config.yaml
num_hidden_layers: 16
hidden_size: 576
num_attention_heads: 7
num_key_value_heads: 7
head_dim: 64
intermediate_size: 1920
vocab_size: 8192
hidden_act: "geglu"
norm: "rmsnorm"
norm_place: "pre"
norm_eps: 1e-06
positions: "rope"
rope_theta: 10000.0
rope_fraction: 0.5
qk_norm: false
attn_scale: 0.125
bias: "none"
tie_word_embeddings: true
parallel_block: false
init: "uniform"
init_std_qkv: 0.0227
init_std_o: 0.0
init_std_up: 0.0227
init_std_down: 0.0
optimizer: "soap_variant"
learning_rate: 0.00254
lr_mult_up: 1.25
beta1: 0.95
beta2: 0.95
lr_head: 0.007
max_grad_norm: 1.0
warmup_steps: 200
schedule: "wsd"
decay_fraction: 0.736
decay_shape: "linear"
final_lr_fraction: 0.0
batch_tokens: 262144
max_seq_len: 512
doc_mask: true
train_tokens: 902600000
max_steps: 3444
dataset: "wikipedia_en"
Each number is 50 + 15 x the weight over its row's rms, rounded and kept within 0 to 99. Layers, rows and columns count from 0. The size before them is the row's rms in percent of the matrix's.

# q: layer 3 attention query, 448x576, rms 0.0621, rows 264-295, columns 288-335
# k: layer 3 attention key, 448x576, rms 0.0639, rows 264-295, columns 288-335
q264 100:36 75 55 39 59 18 55 49 20 52 91 44 44 58 27 32 45 26 18 52 35 37 41 38 63 44 58 43 68 40 65 55 43 66 63 54 29 49 43 56 48 35 30 42 47 46 60 39
k264 104:35 51 59 26 88 65 47 59 32 41 60 37 80 48 55 61 50 72 55 28 54 32 33 52 49 67 51 41 41 46 41 66 40 58 39 41 53 79 55 61 50 66 54 53 55 42 55 50
q265 079:50 62 55 63 50 53 64 40 65 45 57 40 32 54 59 63 47 32 36 48 46 58 38 38 35 75 38 68 39 71 43 32 60 53 78 58 61 40 50 42 48 46 50 58 65 32 53 33
k265 135:41 64 33 68 18 51 50 48 70 48 52 38 56 48 55 63 25 49 38 70 52 74 75 66 50 28 51 51 47 55 32 52 64 28 68 68 70 47 51 23 76 44 49 61 24 77 49 68
q266 100:69 39 33 48 39 54 37 25 58 69 43 61 52 40 45 52 47 53 42 27 32 68 69 63 58 37 20 62 43 68 44 69 51 28 56 67 43 29 56 69 59 15 40 52 32 85 46 36
k266 094:62 61 54 47 56 48 46 44 52 28 59 54 51 49 80 25 53 72 48 42 62 39 58 51 45 65 92 72 65 61 45 36 45 60 57 71 75 67 52 65 58 47 47 55 28 49 54 40
q267 094:50 50 60 76 42 39 42 26 71 59 71 56 30 25 20 64 45 51 54 72 50 59 56 40 73 60 20 44 41 65 20 22 57 22 39 46 39 38 46 35 51 43 08 67 60 57 48 59
k267 103:58 47 41 48 62 54 66 72 11 73 47 61 38 67 62 60 64 50 46 34 66 52 40 55 71 52 60 62 38 40 62 45 66 96 28 23 33 46 46 52 30 71 78 46 40 31 29 74
q268 096:38 62 46 64 48 23 76 41 48 53 44 58 34 45 67 22 45 59 41 52 60 46 70 61 52 51 61 65 45 63 29 44 30 34 57 54 57 52 58 56 41 59 53 59 49 71 72 48
k268 099:76 35 43 22 80 62 23 49 35 63 62 52 47 35 21 24 67 41 57 17 45 56 52 56 54 54 52 61 65 46 57 56 38 67 35 25 44 21 69 36 59 74 72 57 64 43 48 32
q269 097:58 58 34 20 37 27 60 44 41 53 56 56 36 31 33 35 50 62 73 88 36 45 64 25 47 65 57 50 43 32 77 64 45 59 53 56 44 53 61 19 39 41 64 53 71 54 07 61
k269 099:51 47 41 62 53 49 39 34 53 43 49 34 57 50 35 42 52 38 29 46 66 49 45 60 52 56 26 50 26 34 23 58 50 42 57 53 49 44 43 74 53 49 16 50 19 61 60 38
q270 092:74 43 56 43 62 41 99 56 34 64 53 71 54 56 25 47 69 33 50 39 61 79 33 40 59 74 74 57 25 28 51 36 22 74 47 46 54 31 49 38 43 51 39 37 10 32 76 34
k270 092:55 75 37 43 24 63 59 61 51 74 24 28 38 25 50 52 43 00 70 65 44 62 70 51 68 24 79 61 70 77 55 58 69 52 45 57 44 51 71 16 37 43 45 33 58 55 38 67
q271 086:40 49 47 23 71 39 70 68 44 49 57 27 35 35 62 67 40 45 59 61 46 58 47 41 59 18 51 59 47 35 44 17 51 53 51 46 71 58 65 60 26 72 70 52 55 65 39 54
k271 085:25 33 81 50 29 42 63 43 33 46 52 74 51 52 63 54 60 34 60 53 62 33 72 62 34 66 64 54 11 48 47 51 36 67 42 37 35 63 39 52 69 58 49 47 59 51 49 68
q272 115:72 52 41 58 38 52 74 50 47 58 58 56 51 34 31 40 54 29 49 46 21 30 60 36 53 88 56 32 62 37 58 53 28 85 45 58 52 80 32 46 63 51 67 46 48 15 37 67
k272 162:66 32 75 41 84 53 68 45 45 58 57 77 62 55 32 46 82 52 57 25 56 31 21 31 46 81 46 43 55 32 72 34 30 84 49 28 56 50 43 45 43 57 69 45 54 10 55 41
q273 099:35 35 21 39 26 65 50 52 89 57 30 45 59 34 53 72 32 82 29 46 32 71 69 80 69 25 33 51 75 73 41 48 84 38 46 77 40 46 60 74 51 37 44 69 57 61 56 40
k273 105:50 68 75 58 66 32 33 56 51 30 55 58 43 61 46 70 68 31 47 59 77 32 66 24 42 34 47 19 36 51 38 17 27 46 69 18 76 48 71 46 41 72 67 24 51 58 68 46
q274 100:36 40 41 38 17 40 36 47 70 78 29 45 32 53 61 49 30 58 56 62 52 64 78 57 60 35 33 67 61 67 00 29 58 23 39 70 49 32 40 45 57 62 48 64 41 79 44 65
k274 099:59 68 17 55 26 55 43 70 51 30 63 29 39 53 68 60 23 28 65 76 59 41 71 76 36 24 59 66 35 63 61 81 79 42 61 59 53 58 47 40 53 46 17 43 34 39 32 64
q275 096:22 37 19 18 41 48 54 25 85 56 42 32 39 46 57 75 26 69 33 57 15 78 57 50 56 46 34 37 56 62 35 52 69 32 57 81 47 37 63 32 67 43 50 61 49 69 40 47
k275 095:52 68 31 71 23 59 39 75 65 56 59 38 29 49 72 50 23 39 46 51 42 52 73 66 40 44 43 57 53 76 40 47 74 28 50 80 59 50 35 45 59 74 53 69 40 62 54 38
q276 084:42 44 15 43 36 30 51 55 66 46 46 45 42 41 57 68 40 58 49 44 39 54 61 49 58 38 32 67 49 61 40 40 49 37 32 66 38 68 57 39 54 70 48 81 49 50 40 37
k276 081:47 52 34 50 45 63 52 69 64 50 81 60 47 58 60 77 39 23 42 45 60 73 74 53 47 51 49 53 33 80 68 45 41 47 67 62 50 54 53 64 77 61 42 53 53 56 49 62
q277 092:48 46 53 52 67 53 53 42 72 40 34 60 51 49 68 49 59 68 68 47 50 75 61 73 33 45 41 49 47 64 23 13 38 32 45 35 58 55 54 50 56 30 72 42 28 44 77 68
k277 094:41 61 56 49 63 58 48 30 72 60 56 69 74 52 44 49 58 54 47 28 64 50 49 42 45 44 40 30 11 50 46 43 34 56 59 58 71 36 67 67 34 63 38 34 46 65 64 19
q278 094:55 58 68 40 53 58 57 42 34 55 48 43 28 69 36 37 33 23 53 60 43 46 69 63 42 25 62 73 54 62 63 53 54 24 47 36 46 53 54 62 40 42 55 48 61 66 53 46
k278 092:47 43 46 41 55 39 37 58 59 47 37 36 31 45 58 55 38 56 31 39 54 51 44 52 55 72 70 59 40 51 55 80 34 61 78 30 58 42 61 52 45 34 43 50 56 54 64 58
q279 083:54 78 36 39 63 34 44 45 30 61 51 46 51 45 68 46 37 58 58 28 63 39 35 47 44 30 50 47 44 36 60 53 46 39 55 45 40 66 75 59 45 43 48 54 60 52 46 64
k279 099:38 57 63 59 35 46 31 29 68 30 52 20 54 57 48 69 37 44 55 74 24 47 65 67 47 40 38 51 32 61 54 46 61 24 42 54 41 32 49 53 47 28 41 60 38 70 56 61
q280 089:57 58 67 63 70 35 37 55 16 58 55 65 72 56 71 15 48 60 51 52 68 37 30 77 62 43 60 45 27 54 67 53 41 39 22 32 68 71 18 27 56 45 69 63 60 52 37 59
k280 093:46 55 46 56 46 46 53 33 57 61 55 36 38 47 45 54 34 20 34 68 36 49 76 54 14 59 46 74 30 37 37 55 59 46 84 57 51 32 43 55 42 56 53 62 49 62 65 42
q281 114:49 42 29 40 42 42 47 35 67 67 65 12 45 44 48 54 38 67 41 59 51 64 73 71 59 52 40 59 67 64 46 41 64 25 44 77 56 52 58 37 59 59 30 66 56 78 57 64
k281 085:40 60 54 55 28 43 61 76 81 40 77 58 85 40 76 67 32 40 62 70 25 65 58 52 44 52 22 32 36 51 64 72 21 20 34 46 46 56 70 64 45 39 47 77 60 71 44 50
q282 095:33 50 54 19 41 65 56 46 56 68 35 52 69 51 99 62 29 71 36 60 35 65 38 71 39 42 44 43 53 40 43 31 71 27 32 52 70 47 61 48 40 55 32 70 30 56 54 40
k282 107:59 46 87 64 81 44 45 35 41 45 59 67 51 58 09 62 67 51 50 57 72 49 33 24 32 74 39 59 64 43 62 21 46 75 62 63 53 47 43 44 36 58 59 52 52 37 48 51
q283 094:45 38 58 32 57 52 34 44 69 52 43 25 49 53 41 41 69 47 74 23 37 45 32 50 51 75 49 69 47 57 46 38 54 75 57 58 56 55 29 45 54 51 63 31 55 32 53 82
k283 086:22 58 37 67 34 63 54 71 57 77 52 40 67 43 71 44 45 65 50 93 49 63 59 80 58 29 15 65 23 58 44 76 43 40 31 66 44 34 41 49 55 60 34 49 50 42 48 45
q284 093:61 56 45 44 37 65 56 69 72 49 69 87 64 49 41 53 56 82 40 47 65 41 46 71 53 58 44 30 53 52 74 43 57 51 41 51 38 44 60 45 50 64 63 68 42 49 29 30
k284 091:62 37 58 54 55 36 58 57 32 39 38 60 69 53 53 61 53 51 45 60 30 52 56 66 67 42 33 57 53 67 57 43 33 70 36 56 58 62 37 37 69 74 32 32 69 80 55 68
q285 098:45 56 60 81 63 42 61 24 49 36 75 57 41 71 27 59 55 47 42 74 52 55 49 48 35 48 38 38 23 33 12 45 61 23 26 83 43 50 48 71 52 30 59 50 47 60 42 27
k285 095:55 63 57 42 67 42 56 68 51 35 53 61 54 17 62 55 43 58 38 67 43 63 49 73 29 55 37 77 49 62 49 32 58 57 40 41 59 31 86 52 51 47 52 66 39 61 41 31
q286 087:60 25 69 38 35 66 65 51 70 68 54 20 35 70 56 80 49 74 43 49 75 65 67 79 43 42 31 60 56 56 53 68 59 45 70 62 38 34 54 68 52 31 12 57 53 59 50 55
k286 089:58 61 53 64 70 37 47 56 24 64 56 52 37 69 28 47 61 46 50 19 42 39 35 56 46 42 72 65 58 31 52 52 30 51 57 66 55 50 65 46 43 64 75 46 32 31 57 37
q287 093:46 68 50 52 64 70 68 69 34 49 54 31 50 63 53 55 44 55 44 61 34 49 45 54 30 61 42 40 79 26 60 52 40 58 85 74 61 57 48 88 26 35 57 46 10 23 44 72
k287 092:49 52 54 32 46 53 47 60 55 63 59 73 54 63 68 29 37 47 30 45 51 44 67 47 38 49 34 59 48 56 53 60 36 38 62 57 41 32 75 52 65 58 36 49 57 65 48 57
q288 098:32 86 31 51 30 43 74 51 64 39 53 65 61 47 52 33 38 55 51 61 51 32 66 69 47 37 43 48 50 43 64 13 67 20 35 78 40 40 58 66 51 47 30 72 36 69 57 21
k288 102:61 22 67 21 88 39 55 65 27 66 33 56 38 44 20 45 60 54 40 66 59 61 34 29 60 55 30 37 49 48 66 75 45 69 65 25 45 65 40 57 39 89 64 28 52 13 59 43
q289 101:64 33 38 31 22 53 44 64 50 59 38 32 40 67 68 62 44 68 64 50 57 74 57 78 57 38 35 43 54 35 43 62 47 36 53 77 56 59 45 43 68 71 45 52 51 60 26 60
k289 102:57 33 57 57 70 19 15 48 66 58 57 62 49 43 58 43 68 67 50 47 31 03 43 40 39 56 34 61 45 39 90 32 36 60 53 40 32 40 72 56 50 77 60 52 63 44 49 50
q290 091:34 65 35 76 21 48 57 33 84 26 53 46 51 53 60 67 35 43 62 45 42 64 54 65 38 46 67 33 58 55 52 51 51 53 39 57 60 60 65 56 50 66 29 51 12 65 57 69
k290 089:41 63 50 59 42 58 74 07 20 60 32 56 32 37 30 58 53 49 48 53 32 52 37 29 28 38 24 50 69 22 67 95 40 57 45 58 48 52 13 49 50 34 58 43 41 51 84 47
q291 092:42 65 46 34 46 65 70 31 42 36 49 57 46 83 32 33 50 47 65 28 82 32 34 32 56 69 58 60 68 72 36 66 37 67 44 59 46 43 19 34 38 37 38 46 91 34 38 20
k291 092:51 70 47 57 77 48 40 63 51 44 41 42 42 26 43 53 47 37 38 63 41 75 55 43 44 46 43 45 68 78 51 68 61 59 62 78 55 52 50 66 50 67 54 63 41 57 34 60
q292 093:21 49 48 29 39 38 34 30 36 43 32 37 42 51 49 38 38 36 25 55 61 52 52 45 55 27 67 52 46 24 78 50 62 54 43 62 45 62 78 58 47 32 59 68 29 44 43 35
k292 095:69 47 67 56 73 94 60 67 23 67 73 69 53 26 59 44 48 55 45 55 47 51 28 55 46 51 52 36 73 24 53 82 26 76 54 44 48 45 48 50 59 24 37 43 54 65 43 55
q293 097:66 44 50 27 45 45 72 49 48 61 39 58 73 49 33 30 49 47 48 59 49 41 62 60 58 36 61 68 13 55 43 62 42 60 53 32 46 42 48 65 61 67 18 43 91 49 45 63
k293 093:59 60 48 47 40 56 24 47 42 90 62 41 47 55 50 18 47 55 16 56 70 38 53 57 70 63 39 27 57 67 51 54 59 54 45 72 62 56 61 67 38 00 60 66 30 48 63 45
q294 091:49 50 69 38 54 36 66 69 56 35 59 46 31 51 54 30 48 47 52 43 60 43 64 24 54 48 69 64 26 74 53 52 60 44 31 49 72 51 38 35 86 53 65 68 69 72 56 43
k294 093:59 63 71 63 23 29 62 51 48 41 32 25 19 51 38 31 47 52 49 53 50 55 14 63 63 43 34 47 66 40 53 76 29 56 47 73 46 60 73 78 25 57 54 43 35 40 54 61
q295 092:51 54 32 41 50 64 65 78 70 39 41 43 46 44 38 42 60 24 31 22 47 20 42 15 75 70 66 52 69 82 32 51 47 51 52 54 48 51 23 39 36 16 40 68 69 20 51 35
k295 090:43 77 57 47 80 45 30 54 66 46 52 41 24 43 54 48 33 57 61 43 74 63 25 47 56 49 54 42 52 84 79 48 56 58 62 40 62 50 43 38 30 63 67 60 15 67 63 36